Weights of a small GPT-style language model, trained from scratch on English Wikipedia: rotary positions, 203M tokens.
Each number is 50 + 15 x the weight over its row's rms, rounded and kept within 0 to 99. Layers, rows and columns count from 0. The size before them is the row's rms in percent of the matrix's.

# layer 10 MLP down, 256x896, rms 0.185, rows 186-240, columns 512-639
099:69 67 41 40 48 40 66 21 60 46 69 36 59 38 45 55 40 26 39 33 66 58 35 58 44 72 25 54 42 92 61 87 50 28 52 49 73 59 24 33 24 51 70 38 36 40 40 51 42 58 52 40 50 46 47 57 59 63 29 51 70 56 50 59 68 28 50 66 50 35 68 40 59 62 83 55 28 31 40 49 50 45 47 67 45 42 36 26 53 57 61 70 72 61 55 29 59 35 46 66 43 57 63 47 64 65 41 47 52 55 36 34 37 63 73 58 70 23 53 81 57 49 51 51 51 70 55 69
095:43 48 56 49 44 31 53 55 27 44 64 53 63 66 44 43 71 38 60 52 45 46 46 55 52 30 54 81 49 50 69 37 43 34 47 22 65 36 50 39 23 48 54 60 50 84 40 43 74 52 29 34 43 86 36 75 50 82 63 37 51 55 40 21 49 37 35 60 56 06 50 69 27 73 70 26 36 33 65 71 75 56 12 52 23 64 67 49 41 26 17 37 45 39 65 46 62 53 54 48 18 35 49 28 58 48 52 40 64 46 23 73 33 49 62 42 49 50 51 40 26 44 40 60 36 47 47 52
096:29 68 47 67 90 64 56 52 20 72 49 51 58 24 38 41 27 60 74 55 54 65 26 65 41 56 43 35 43 37 74 16 76 32 38 45 59 53 39 52 54 67 47 62 49 32 47 77 58 31 34 49 41 71 66 69 35 49 56 80 53 36 69 58 37 45 32 63 57 27 53 59 38 49 76 56 69 58 59 68 55 67 76 43 56 66 59 66 51 74 62 27 64 41 53 60 54 69 54 66 59 31 35 32 62 61 59 41 50 27 34 75 56 31 34 46 38 32 90 53 32 14 50 70 23 26 62 73
103:49 63 63 56 68 52 42 85 29 57 58 60 51 47 65 52 82 72 35 52 47 43 74 19 63 58 52 53 76 74 42 39 39 52 66 52 69 32 30 69 49 42 56 47 82 76 48 66 64 45 43 38 17 29 58 46 67 46 64 71 33 41 39 56 57 69 78 57 51 48 52 51 52 36 58 57 33 61 31 44 26 43 47 66 42 33 69 63 61 68 58 30 47 54 72 57 77 41 46 36 60 69 54 66 63 75 57 62 43 21 31 49 59 54 46 71 42 58 68 38 74 60 57 51 76 43 71 59
099:58 63 41 30 59 44 62 42 43 67 56 56 45 63 40 37 64 72 56 81 67 91 48 44 40 59 38 58 24 48 53 44 36 49 57 47 40 44 57 27 46 46 55 42 23 66 53 32 55 28 30 37 56 53 38 32 59 42 34 42 66 68 67 36 47 60 67 58 43 45 35 73 51 60 50 55 47 47 65 46 71 24 43 39 49 57 57 43 42 50 52 71 42 32 53 31 53 80 54 19 55 79 43 63 61 44 60 42 65 41 61 75 48 46 31 52 65 45 31 54 24 43 29 52 41 68 25 67
102:51 52 30 42 43 48 42 89 61 35 57 84 33 45 44 56 43 61 72 45 43 63 64 26 27 36 60 32 64 45 51 63 49 34 43 56 38 32 64 54 50 37 27 31 77 49 72 35 56 68 23 46 34 49 64 23 39 79 30 59 45 45 42 54 66 76 60 52 55 60 72 48 54 62 23 54 47 33 45 55 40 76 49 45 26 74 61 53 25 72 27 46 40 49 37 20 44 67 24 58 25 47 58 54 47 64 14 46 67 69 24 52 24 42 58 71 66 36 15 47 48 54 11 43 64 48 13 49
101:55 37 21 52 59 09 62 48 56 49 60 72 34 43 53 42 51 83 35 30 65 72 63 54 20 51 48 23 38 61 37 52 52 49 64 47 47 44 16 62 24 43 63 66 27 53 28 63 59 44 55 25 60 23 78 90 56 58 37 47 44 43 47 60 67 34 42 40 57 41 41 48 64 20 68 76 64 45 63 57 49 80 25 53 45 71 54 61 30 84 55 60 32 54 23 28 66 69 61 42 49 38 46 69 78 26 71 44 54 57 22 75 44 80 39 60 76 79 45 47 48 46 47 54 38 38 49 12
098:23 58 61 59 62 52 41 39 47 37 56 88 54 30 24 33 37 37 39 40 52 38 54 30 51 36 26 60 40 61 26 46 42 41 31 99 50 59 43 67 46 51 30 28 71 41 60 74 41 32 65 78 39 56 48 38 53 48 67 51 39 54 62 54 35 42 53 51 39 56 37 46 37 73 56 31 54 74 32 68 62 40 58 50 27 62 56 37 40 26 31 27 83 37 44 64 67 28 25 43 29 55 59 57 70 47 48 52 51 53 73 42 35 32 44 58 40 49 62 20 27 39 62 24 53 47 22 55
102:65 53 47 44 36 66 67 46 49 48 42 61 43 46 42 53 58 68 54 30 45 55 64 30 10 40 42 77 75 52 43 31 37 33 32 46 69 50 56 60 75 65 75 37 58 42 52 24 53 26 58 27 51 37 64 49 47 41 35 49 51 31 45 40 45 64 56 60 47 36 53 49 44 25 68 55 50 65 36 60 37 28 25 87 44 36 64 62 28 14 40 43 55 48 31 24 38 68 59 35 28 59 79 55 31 35 34 56 67 49 32 77 47 75 45 47 42 48 26 40 50 44 54 42 56 52 45 39
098:60 42 48 59 54 62 58 56 44 46 67 53 49 00 51 19 55 38 43 51 71 67 16 54 71 56 66 56 56 41 60 45 45 66 68 42 63 55 73 44 52 41 37 51 75 53 41 43 56 45 49 49 34 33 49 48 55 62 14 64 64 43 36 32 61 50 64 25 62 71 61 34 45 35 51 58 58 45 50 64 22 34 43 17 61 26 27 40 51 51 69 24 49 42 49 55 12 37 51 68 52 28 30 66 51 71 48 54 72 66 32 66 46 52 65 63 34 61 60 47 18 79 58 46 37 41 65 70
101:38 25 55 55 76 32 21 29 64 19 85 64 51 52 31 62 53 54 42 38 22 56 35 53 38 61 39 24 45 68 52 49 44 79 48 42 50 37 54 37 00 43 31 12 42 36 44 45 51 58 66 46 48 55 44 64 52 44 39 47 47 41 54 58 46 43 73 45 67 34 45 54 48 80 55 27 30 57 48 44 54 97 43 56 57 32 22 56 72 40 44 60 76 61 55 71 56 56 76 53 58 49 41 73 72 42 49 31 68 41 56 59 35 24 53 47 54 69 69 55 46 59 63 35 41 60 56 51
101:65 65 63 57 43 36 50 57 39 38 82 51 59 51 54 66 59 42 43 71 47 38 74 60 32 27 60 57 52 67 64 26 52 60 11 64 51 50 30 63 50 68 47 25 31 27 25 42 65 28 81 25 46 48 51 51 55 74 84 24 59 54 36 38 57 28 53 42 51 63 56 30 53 33 47 65 40 77 56 53 68 44 57 56 42 46 43 86 37 36 40 40 61 59 58 82 46 86 58 45 26 39 51 39 32 43 68 43 75 49 76 21 63 59 61 46 50 38 35 51 63 59 65 66 68 47 27 66
101:51 40 47 24 47 55 30 61 64 62 36 57 48 31 56 46 38 38 36 66 55 63 43 63 66 59 41 35 34 51 58 59 61 64 62 63 29 63 52 62 56 41 72 40 61 58 56 52 38 70 35 67 62 28 42 46 23 42 42 53 50 52 48 55 52 32 48 60 27 20 64 33 59 54 60 42 56 45 49 70 23 46 60 37 41 50 27 61 44 64 20 29 72 62 45 50 64 61 64 46 59 45 58 45 67 19 43 49 61 37 62 49 58 70 65 45 39 59 31 53 57 84 46 48 55 59 63 31
103:36 41 71 79 49 79 64 49 57 44 72 46 62 40 35 48 53 60 68 62 72 50 36 49 41 63 37 70 58 35 45 56 38 62 49 36 67 25 50 54 62 35 67 33 49 83 50 23 56 42 62 39 54 63 49 35 64 44 62 38 36 86 39 57 46 56 34 61 37 64 49 56 27 44 56 51 44 66 53 19 49 61 44 68 56 38 50 41 64 40 43 37 21 74 45 28 38 48 36 57 38 22 43 42 62 36 47 55 41 45 55 47 37 58 24 42 48 27 44 54 22 70 42 49 69 19 36 57
095:48 50 50 62 72 24 28 78 44 14 24 33 34 51 60 51 66 51 42 54 42 26 49 41 56 65 27 43 59 35 44 52 60 43 18 25 48 44 58 51 75 34 42 25 83 44 53 47 53 66 20 42 60 68 51 44 47 43 47 68 44 45 31 73 45 55 74 55 53 33 68 56 58 58 22 59 54 37 47 42 56 45 54 61 54 67 52 46 64 57 89 39 65 56 58 40 22 46 31 39 55 60 45 36 54 45 43 20 72 52 60 54 78 69 58 58 39 57 58 51 66 31 40 44 53 64 40 78
103:50 48 63 42 85 54 41 54 39 28 47 44 32 40 43 51 41 59 40 50 56 31 60 58 53 42 53 69 42 44 58 47 55 58 71 75 52 51 51 50 51 54 35 56 42 72 35 54 53 42 62 54 44 37 57 76 36 66 66 44 50 48 43 53 60 71 49 66 42 64 36 46 53 58 16 40 48 50 85 59 43 48 75 44 49 55 49 36 66 51 44 76 82 57 45 53 39 65 39 39 75 55 44 53 54 56 67 46 45 56 63 59 63 41 63 43 23 37 41 61 57 43 50 42 45 17 56 67
100:46 39 49 45 38 78 56 53 30 38 70 65 56 33 52 61 33 52 42 25 83 41 53 53 29 60 29 58 38 50 35 62 47 49 40 61 27 72 42 66 60 62 43 35 61 38 26 64 48 64 65 56 00 74 43 47 27 32 55 21 63 46 44 26 70 42 61 68 55 57 36 49 19 26 60 65 37 39 86 73 54 46 61 37 57 22 50 37 41 52 35 48 32 65 67 49 45 15 49 68 46 28 58 69 23 38 36 30 63 53 58 53 39 46 73 54 41 81 36 65 49 36 29 40 67 95 35 46
101:61 54 37 67 46 72 83 44 42 43 31 58 62 36 32 22 75 34 45 49 65 47 70 39 40 31 66 44 57 58 23 52 52 59 41 42 40 61 30 84 32 63 77 48 55 62 59 48 41 46 54 54 33 47 42 33 38 51 45 51 66 62 43 55 55 66 55 32 44 40 82 56 42 67 62 61 19 57 60 44 63 47 41 59 42 52 51 30 31 36 29 44 62 74 41 53 48 22 54 59 63 55 61 56 23 35 69 49 57 22 49 76 44 62 50 47 68 70 72 40 51 38 39 55 31 33 51 42
099:43 50 33 89 37 51 62 58 43 38 51 46 42 58 63 52 69 47 79 85 61 58 46 62 69 48 57 56 81 39 13 42 56 36 47 47 69 65 45 40 51 57 41 36 34 36 43 27 19 34 42 41 21 39 65 63 37 39 70 56 50 48 39 58 30 39 65 41 39 57 46 29 54 57 45 40 37 55 47 65 62 32 41 30 16 47 33 53 59 41 71 38 53 58 42 37 28 78 66 33 69 46 59 32 33 70 29 36 64 53 56 53 59 61 24 22 90 69 25 50 62 26 45 38 69 45 36 60
096:50 65 57 40 73 53 54 86 52 31 49 43 72 61 43 34 27 52 59 56 31 62 62 33 26 63 59 87 68 43 60 30 37 56 40 53 36 29 65 41 51 43 47 64 73 71 42 67 62 61 81 48 71 70 06 48 66 48 62 36 34 64 20 58 60 47 29 61 48 34 68 53 39 53 38 50 49 74 83 53 21 23 36 64 26 40 67 58 64 49 30 58 53 67 25 71 64 53 58 50 21 16 64 09 37 62 41 65 86 63 55 48 45 61 22 37 40 46 46 70 80 54 60 58 42 68 59 23
103:27 81 79 33 44 70 80 86 50 37 44 84 28 25 66 36 75 57 48 13 41 59 69 47 43 38 64 65 46 48 23 30 64 77 67 58 67 48 37 25 70 33 47 50 59 68 69 35 27 38 43 19 78 35 53 49 44 45 54 43 68 58 95 31 55 39 58 58 57 56 47 36 39 04 68 66 24 41 62 71 64 72 56 50 65 41 61 44 61 62 45 40 34 61 65 42 46 39 49 39 41 34 51 46 66 67 47 61 65 64 59 69 55 61 56 45 63 71 84 51 46 49 65 68 45 55 72 37
095:60 54 43 18 45 32 68 68 72 39 64 75 38 61 54 50 33 43 39 70 36 69 36 51 20 74 44 53 60 44 55 32 68 44 45 74 72 72 43 62 74 42 32 57 48 71 52 43 41 66 23 57 31 71 51 83 44 37 70 75 28 57 71 39 53 61 30 69 62 45 60 62 60 67 37 59 71 25 48 50 68 60 51 45 44 39 30 48 70 49 44 49 65 21 34 34 70 34 34 24 66 72 39 45 51 39 41 69 49 67 29 65 39 31 49 32 57 50 66 58 54 31 47 53 41 65 39 43
100:39 63 56 43 41 42 60 47 50 63 62 73 16 49 54 38 65 57 28 58 53 00 52 71 53 63 60 55 47 46 43 64 44 50 60 41 61 75 42 61 59 79 47 50 47 54 51 71 62 57 36 41 27 67 46 59 37 17 22 59 37 53 28 37 65 38 51 63 60 47 31 61 66 24 35 24 31 71 61 52 35 49 56 45 70 26 44 45 54 47 40 52 46 59 74 47 66 66 75 16 56 56 81 43 54 45 50 62 36 54 46 68 47 29 42 40 61 67 80 54 57 67 52 46 85 28 48 53
098:70 59 57 70 86 64 54 58 50 48 72 38 66 65 52 56 44 49 19 44 29 41 82 49 64 49 66 54 48 63 87 51 71 33 53 42 38 55 50 65 69 09 38 26 51 39 55 47 53 72 43 48 66 54 48 27 52 33 41 44 51 47 65 47 35 61 33 28 58 39 34 66 66 44 53 49 82 54 56 72 56 25 53 37 57 30 54 45 55 27 36 66 43 40 31 57 64 51 52 70 56 74 30 91 36 25 50 59 67 70 76 40 49 51 41 41 66 74 50 58 61 46 46 43 36 77 28 49
097:53 33 49 65 55 50 53 45 51 58 46 64 36 44 21 39 38 69 36 35 51 49 56 53 30 78 44 62 57 23 44 67 67 57 53 71 52 54 59 45 49 43 61 42 63 50 57 49 31 38 53 88 47 22 35 38 47 45 43 54 19 54 36 59 47 67 52 53 63 37 32 57 22 77 40 32 40 52 19 38 21 57 51 51 25 77 56 07 66 30 44 66 44 30 58 68 44 44 31 42 34 35 51 26 57 64 38 50 26 46 11 62 51 51 79 49 84 59 49 22 55 53 42 73 35 60 42 59
101:51 61 45 37 61 65 53 28 38 38 56 45 55 33 71 52 39 41 60 52 45 43 29 48 63 37 51 52 61 73 30 53 62 48 65 57 45 55 62 31 60 80 46 67 26 49 34 32 43 35 23 52 33 61 28 53 33 55 39 44 76 28 37 49 60 21 57 67 55 59 59 23 34 55 28 52 31 62 70 52 83 50 29 48 42 39 40 70 59 56 58 71 57 54 47 80 51 55 46 46 61 46 46 55 31 42 41 61 26 46 57 30 69 72 65 77 47 68 64 41 49 40 10 66 52 58 59 40
104:55 41 57 60 41 38 72 29 76 50 51 84 60 46 62 79 41 59 60 71 30 49 33 61 56 40 41 70 28 39 19 66 44 63 52 43 51 36 45 34 69 29 29 60 55 61 45 64 47 30 56 25 63 53 53 43 53 51 44 63 58 44 45 65 53 47 54 24 55 36 48 26 53 18 52 46 38 46 74 53 58 50 53 38 33 51 50 57 19 56 63 31 44 25 58 59 35 76 30 90 49 32 39 42 59 49 56 33 48 59 25 52 70 43 49 66 34 30 64 78 79 56 58 29 45 46 31 41
099:63 46 36 51 53 15 50 49 85 59 48 46 42 29 47 50 39 47 74 67 48 43 41 31 56 47 23 72 37 52 50 47 41 68 60 55 47 69 36 63 47 31 12 44 46 43 13 61 60 04 56 53 63 46 42 52 63 32 60 70 68 64 56 33 56 67 53 37 52 60 57 44 60 65 43 42 74 48 94 59 59 53 28 76 82 40 36 40 51 22 47 13 57 13 50 48 51 53 36 43 49 48 69 66 70 39 39 53 54 12 48 64 43 54 16 73 47 39 84 66 20 44 85 46 27 66 73 74
093:47 33 48 41 57 42 49 17 36 41 34 70 49 54 74 51 31 50 60 43 78 37 71 43 58 28 55 75 64 22 38 35 62 67 74 33 35 56 51 54 90 52 54 44 63 54 24 49 33 29 41 34 32 46 62 56 48 56 47 49 61 37 49 57 44 44 52 40 29 17 24 51 56 65 43 61 57 33 53 30 15 55 54 51 41 56 41 55 45 26 85 70 61 41 66 19 29 59 67 49 80 36 74 39 54 56 69 50 62 41 52 65 39 70 08 68 36 37 40 33 30 55 53 29 34 73 27 78
106:50 42 36 83 35 39 25 57 45 75 35 53 58 52 31 42 71 67 33 64 58 65 54 75 31 35 31 61 66 44 37 42 69 50 32 44 39 43 69 83 41 32 32 51 70 26 39 57 50 24 24 62 58 44 27 59 60 55 50 39 51 71 46 69 43 46 42 72 36 50 55 39 56 37 96 54 31 40 63 45 69 59 32 50 42 51 41 41 53 58 62 50 41 71 61 63 87 50 49 45 18 44 62 48 51 67 48 63 35 61 37 40 37 40 77 36 53 31 54 62 63 60 43 66 39 59 62 58
099:53 20 66 42 43 41 28 57 38 75 57 55 48 41 48 57 50 57 64 43 50 49 40 56 57 49 67 52 55 25 49 47 95 48 60 75 69 36 45 81 50 25 00 67 42 85 59 29 64 62 33 62 65 52 62 50 60 64 31 56 66 56 34 27 48 64 51 67 47 71 36 25 38 43 41 70 53 61 43 42 81 37 25 59 61 53 58 40 72 68 24 55 23 02 49 64 74 43 40 59 40 34 30 48 57 56 38 52 81 65 30 21 38 72 59 36 44 57 43 56 31 50 45 36 57 39 49 70
096:31 46 69 62 73 42 50 48 59 36 60 66 47 75 41 47 68 36 56 39 47 58 59 33 63 47 48 37 46 26 47 69 47 62 79 51 16 39 62 24 70 40 54 24 75 57 34 72 48 83 21 62 43 47 40 38 31 65 77 61 54 47 31 37 37 79 49 59 37 10 53 41 38 83 66 48 55 32 27 35 37 50 69 54 65 53 58 81 49 67 46 41 61 80 59 41 22 12 30 48 35 60 46 23 36 58 47 82 60 75 62 59 57 49 48 45 42 67 47 26 39 55 56 59 62 70 53 40
098:18 33 56 60 46 72 70 57 44 85 64 50 48 38 42 60 52 39 37 59 40 49 61 66 50 60 16 37 43 54 09 47 66 59 59 74 79 60 46 60 31 30 46 28 37 73 45 50 42 64 42 72 51 48 63 46 60 62 38 43 62 77 31 53 54 41 58 44 31 60 47 30 49 33 66 46 57 67 51 37 68 77 41 53 73 36 55 21 60 52 37 62 75 53 58 53 55 47 32 52 36 57 66 31 28 50 82 56 28 53 60 54 34 42 53 56 54 44 65 58 54 46 89 49 27 33 39 58
101:72 86 51 20 59 51 20 28 35 28 50 54 32 46 62 49 44 47 41 49 81 36 39 46 75 55 37 31 65 58 62 38 53 47 40 53 37 22 42 44 25 55 57 57 70 69 41 73 71 54 41 49 48 44 60 38 52 60 44 39 52 54 54 33 80 35 76 41 59 46 38 65 68 69 63 56 25 59 68 53 42 66 55 39 51 46 71 31 36 29 44 70 42 51 62 62 64 56 57 77 45 71 57 34 45 61 46 37 44 41 35 51 56 70 47 45 35 37 59 55 48 57 76 64 58 68 37 39
102:59 66 18 35 37 39 35 21 79 52 55 70 64 57 62 27 62 61 17 44 56 50 34 45 70 52 41 29 53 56 40 31 37 46 48 44 57 51 28 41 37 48 44 30 56 53 67 76 48 62 59 34 48 49 35 56 78 36 25 75 53 39 05 44 50 47 59 66 57 46 39 39 44 44 49 67 68 63 36 67 32 34 49 52 55 24 35 63 65 35 83 80 59 66 55 55 44 76 33 46 20 42 69 42 46 45 56 48 49 51 59 50 73 64 46 33 57 42 49 57 42 60 62 58 54 46 37 63
099:49 15 55 48 79 67 57 87 13 66 46 59 49 58 58 36 69 39 66 44 51 41 48 52 58 30 44 64 37 59 75 49 52 55 49 57 56 51 14 65 44 54 71 38 30 43 48 58 58 59 20 59 65 98 68 49 47 57 47 45 21 50 32 30 52 31 54 33 50 58 43 46 39 66 76 59 69 69 36 49 37 62 47 64 75 60 77 59 39 68 51 00 42 49 50 53 75 56 49 36 54 61 62 58 41 71 70 64 66 22 40 48 17 45 33 57 53 37 53 68 51 47 51 57 62 43 45 57
101:39 50 43 53 21 70 76 56 82 50 58 46 50 53 43 80 48 68 63 63 45 61 19 70 42 55 77 50 67 75 37 48 44 99 66 51 26 39 76 55 52 27 56 56 52 84 55 66 70 50 66 42 48 53 32 71 60 57 61 59 28 64 45 50 38 45 42 28 58 40 65 35 50 63 33 60 66 76 51 57 73 73 54 53 56 51 60 44 28 77 56 42 57 51 34 80 75 59 50 46 38 44 34 64 47 49 25 61 62 47 65 58 54 51 58 32 54 71 71 72 53 34 74 34 42 47 72 33
096:32 43 36 45 53 38 44 60 46 66 33 65 24 74 42 55 38 66 40 42 64 47 61 54 53 44 38 72 45 31 42 61 58 51 67 24 47 62 35 54 49 29 61 54 43 70 64 72 52 46 72 42 54 57 69 31 65 35 68 65 57 35 46 61 32 68 43 64 57 57 51 38 56 79 63 33 60 41 90 36 47 71 42 23 47 44 37 68 24 22 41 55 45 83 62 56 46 72 33 30 53 36 61 55 25 39 48 28 64 47 58 25 80 77 51 49 43 47 55 52 66 33 73 40 76 59 46 72
100:69 50 33 36 77 47 45 51 69 68 51 35 51 80 47 61 42 37 56 34 46 43 53 30 37 79 54 33 12 30 40 31 57 46 70 53 27 42 52 57 68 39 32 37 49 31 44 69 59 57 52 52 18 45 46 12 45 49 48 73 25 48 35 63 46 49 74 47 55 42 52 85 60 54 42 48 62 48 62 48 44 39 39 49 41 46 58 56 85 67 67 49 62 04 29 60 41 62 37 44 37 89 31 46 51 45 47 58 62 64 51 22 50 77 46 49 47 37 62 64 51 53 39 51 63 55 30 54
100:55 35 49 46 40 54 30 68 48 37 47 34 30 38 47 48 48 41 45 36 65 24 76 60 58 54 34 03 43 49 33 24 60 49 56 38 48 58 31 40 72 22 83 54 52 23 62 53 64 70 67 42 78 54 61 37 85 53 62 62 65 52 40 46 40 56 30 47 36 33 53 47 32 47 48 28 83 50 42 64 53 58 64 41 39 60 57 50 44 42 35 72 55 43 68 54 36 54 81 45 20 39 19 41 50 46 34 40 45 76 53 59 48 68 56 32 46 29 76 59 56 61 66 54 41 44 23 49
103:50 48 45 52 61 39 64 42 34 29 64 44 64 48 48 62 41 40 93 51 29 50 54 79 00 54 63 37 76 21 57 58 51 50 61 57 30 49 48 71 44 69 56 60 42 61 79 41 46 52 26 32 48 77 09 32 55 53 53 65 42 54 38 49 46 44 38 60 46 46 23 87 55 47 44 65 45 66 50 44 77 72 64 55 76 65 51 49 46 39 60 56 51 59 54 18 52 40 49 42 54 74 43 67 51 54 51 76 58 57 51 29 57 47 48 52 60 23 46 34 38 61 46 57 72 24 71 07
104:46 37 09 63 52 44 84 51 53 54 57 60 49 46 47 64 60 54 36 36 18 31 25 34 71 07 77 51 58 50 29 54 49 50 62 68 50 77 40 54 39 34 46 31 40 67 60 42 25 33 41 66 84 48 59 16 60 21 26 42 34 44 67 29 66 45 59 25 41 73 60 39 39 47 69 55 59 65 66 33 63 43 45 56 13 38 41 40 39 49 44 48 49 56 35 30 85 53 64 26 56 11 37 29 55 53 36 32 34 68 45 64 38 56 65 55 59 50 48 56 90 61 52 55 52 56 56 68
094:58 70 69 48 67 71 73 36 63 41 26 80 63 46 33 70 31 66 73 44 60 31 00 41 49 46 67 58 55 62 59 32 53 57 49 50 64 35 41 53 66 79 61 41 36 52 43 57 54 55 22 50 52 55 62 34 59 49 46 32 39 53 49 59 42 50 45 63 57 62 53 51 70 65 41 65 17 62 42 44 56 25 25 46 49 27 49 61 44 52 55 52 72 60 41 39 49 47 26 58 70 60 43 64 72 46 22 40 39 47 59 50 65 34 62 43 32 71 63 28 49 45 24 38 35 69 51 42
100:40 46 69 45 35 52 52 28 52 41 49 63 63 47 45 49 35 87 36 54 46 56 50 37 19 50 34 38 47 62 18 49 60 60 29 59 51 59 52 47 47 17 90 44 67 44 51 33 37 32 40 39 64 36 48 21 87 14 46 40 56 32 36 76 28 26 44 57 14 31 34 82 52 43 36 62 71 40 62 54 49 36 66 64 67 47 57 66 43 51 62 42 57 41 27 22 55 53 53 38 54 55 59 54 74 46 33 64 41 18 64 33 40 36 42 46 59 34 51 63 34 51 34 65 31 62 37 34
103:63 73 60 59 54 56 43 57 33 40 42 61 30 53 71 65 55 68 49 87 54 48 55 31 37 49 53 59 50 44 46 39 33 46 76 46 48 43 47 62 40 34 45 29 71 36 45 67 56 45 18 90 56 40 23 54 52 39 66 33 74 64 43 44 63 39 46 18 39 49 48 51 53 44 47 39 71 48 58 62 46 43 85 56 55 70 43 39 56 73 56 57 89 52 57 53 41 68 59 83 42 58 29 46 57 78 66 44 58 35 58 76 64 23 76 48 64 33 08 34 67 42 73 63 79 45 89 58
103:37 50 33 53 58 54 24 75 66 69 18 69 47 51 35 37 43 38 20 35 34 51 31 60 60 51 44 43 48 20 34 55 53 58 52 64 49 45 60 52 48 46 20 54 60 61 57 43 58 57 49 48 80 59 43 47 41 45 64 35 54 41 70 33 48 59 25 54 38 48 53 60 60 88 13 59 48 63 33 62 46 45 44 64 50 42 28 39 41 44 61 47 20 55 36 70 44 40 26 48 55 59 84 72 54 39 69 80 61 42 63 78 28 63 57 25 57 33 48 62 60 45 54 38 61 40 52 26
099:56 67 35 62 60 51 55 59 39 40 19 51 57 37 42 53 55 54 44 50 52 41 48 51 58 60 17 37 39 47 33 46 37 34 39 40 33 38 67 69 45 24 53 19 37 16 46 29 63 45 36 56 44 58 71 54 57 49 52 51 64 78 68 67 60 73 62 54 41 65 28 54 59 51 35 27 43 38 26 49 57 63 49 64 36 67 61 53 42 09 55 72 36 68 65 36 50 65 52 49 41 50 44 38 47 54 35 53 56 48 57 58 21 51 63 59 60 41 66 37 50 60 46 77 43 08 47 58
102:38 63 48 55 39 43 49 50 50 44 50 50 39 65 52 58 39 25 82 50 32 37 57 51 44 40 60 55 50 64 86 61 47 58 69 56 43 75 60 38 47 25 66 51 30 58 77 61 54 67 62 48 45 61 40 70 66 66 75 60 56 61 49 28 49 53 61 72 60 39 59 46 55 67 12 28 44 76 63 44 32 71 50 52 62 52 07 39 57 51 84 48 52 41 46 40 47 46 53 33 28 54 46 47 66 65 59 76 63 72 85 22 53 41 59 64 55 52 48 36 40 34 19 11 32 38 51 67
105:84 53 25 57 40 45 56 52 54 22 45 64 64 48 57 59 38 51 82 38 50 39 66 09 53 50 50 61 60 57 66 43 54 62 44 52 82 74 61 39 80 35 62 39 69 41 55 85 52 13 46 50 49 31 31 47 64 53 17 78 75 45 75 63 38 56 52 40 52 68 63 41 52 47 49 56 57 46 53 44 29 47 22 53 84 58 46 72 70 53 49 29 59 65 48 46 51 73 64 66 45 76 29 58 24 53 60 62 38 35 46 50 56 44 24 40 55 40 53 56 55 61 44 63 54 27 53 65
101:52 36 49 62 25 55 45 45 54 38 61 17 43 54 42 25 42 47 46 62 59 54 48 48 40 56 61 59 65 51 47 61 35 47 48 48 27 65 44 38 66 49 41 53 49 39 32 24 73 91 55 43 59 60 47 33 94 63 41 45 40 52 31 30 45 25 53 49 79 74 56 25 50 59 50 67 67 54 35 06 46 63 55 52 28 70 47 31 45 59 52 51 63 68 60 48 49 51 36 44 61 33 63 55 57 34 63 44 52 32 52 75 50 73 51 39 36 66 91 19 62 48 69 75 59 99 41 41
101:65 26 45 48 39 35 50 43 56 57 50 56 73 54 26 46 48 31 52 55 47 60 57 49 66 35 59 43 68 56 32 51 37 40 36 24 62 55 50 53 54 44 30 56 46 59 56 31 32 35 46 63 56 67 38 58 59 49 28 31 52 43 68 41 61 65 70 62 46 45 49 59 48 50 51 72 27 61 62 33 48 53 41 42 32 53 55 40 47 55 22 66 73 43 40 47 42 60 56 28 65 48 65 27 79 44 51 29 53 43 46 64 63 22 43 47 44 18 63 54 43 48 40 73 44 29 58 40
095:40 55 34 50 53 61 69 15 52 58 47 59 45 43 64 38 48 60 30 43 45 67 60 33 91 46 17 65 56 58 51 60 39 42 78 36 29 28 34 32 38 70 42 41 47 47 70 81 37 44 49 66 43 55 43 51 62 36 45 70 20 63 67 79 73 64 39 62 43 50 43 36 56 36 81 39 37 64 61 57 63 54 56 65 65 47 58 25 37 28 62 52 62 39 51 42 52 42 64 99 54 45 42 31 59 36 52 34 41 64 51 48 49 45 49 27 73 71 65 69 45 58 37 42 53 76 69 58
096:59 44 46 53 33 72 53 60 24 51 56 37 41 32 39 64 59 45 60 55 55 56 24 49 42 41 72 20 36 64 70 56 55 45 46 61 67 16 25 52 56 53 44 57 66 74 74 46 56 21 63 32 52 30 48 54 41 53 59 41 53 46 48 53 64 30 59 46 50 47 45 51 52 45 99 72 50 52 44 45 31 69 45 45 69 50 64 48 53 50 44 62 42 38 55 48 49 54 50 59 64 67 52 44 51 99 65 66 45 44 52 58 61 71 60 26 59 54 27 61 55 83 54 60 52 31 55 59
095:34 58 36 55 42 43 45 48 53 63 39 71 44 47 58 52 57 64 36 63 24 73 21 54 59 53 82 59 57 67 55 46 57 72 20 49 46 73 44 54 73 44 49 44 38 25 53 49 57 63 24 46 57 74 57 61 49 40 60 73 31 48 45 24 33 22 41 41 41 49 61 53 36 43 74 33 58 40 22 25 32 87 36 74 33 47 60 53 46 48 48 44 33 58 25 43 23 52 64 69 37 24 73 31 24 65 51 25 32 61 34 57 61 60 22 39 44 61 38 34 59 36 50 48 52 47 58 68
100:39 44 70 42 47 55 48 58 72 54 45 55 51 54 45 60 60 45 77 59 41 49 74 42 65 38 57 55 46 51 70 63 54 56 40 49 58 51 65 53 67 61 44 45 52 49 66 38 50 54 40 32 55 47 39 31 54 28 35 25 57 37 66 48 41 51 71 25 40 40 49 52 48 30 74 40 59 10 36 35 48 52 27 42 46 52 55 41 43 59 67 42 09 59 47 45 31 48 44 53 76 64 67 53 46 22 58 45 61 38 53 66 23 25 32 48 55 35 29 36 56 60 28 57 49 58 66 72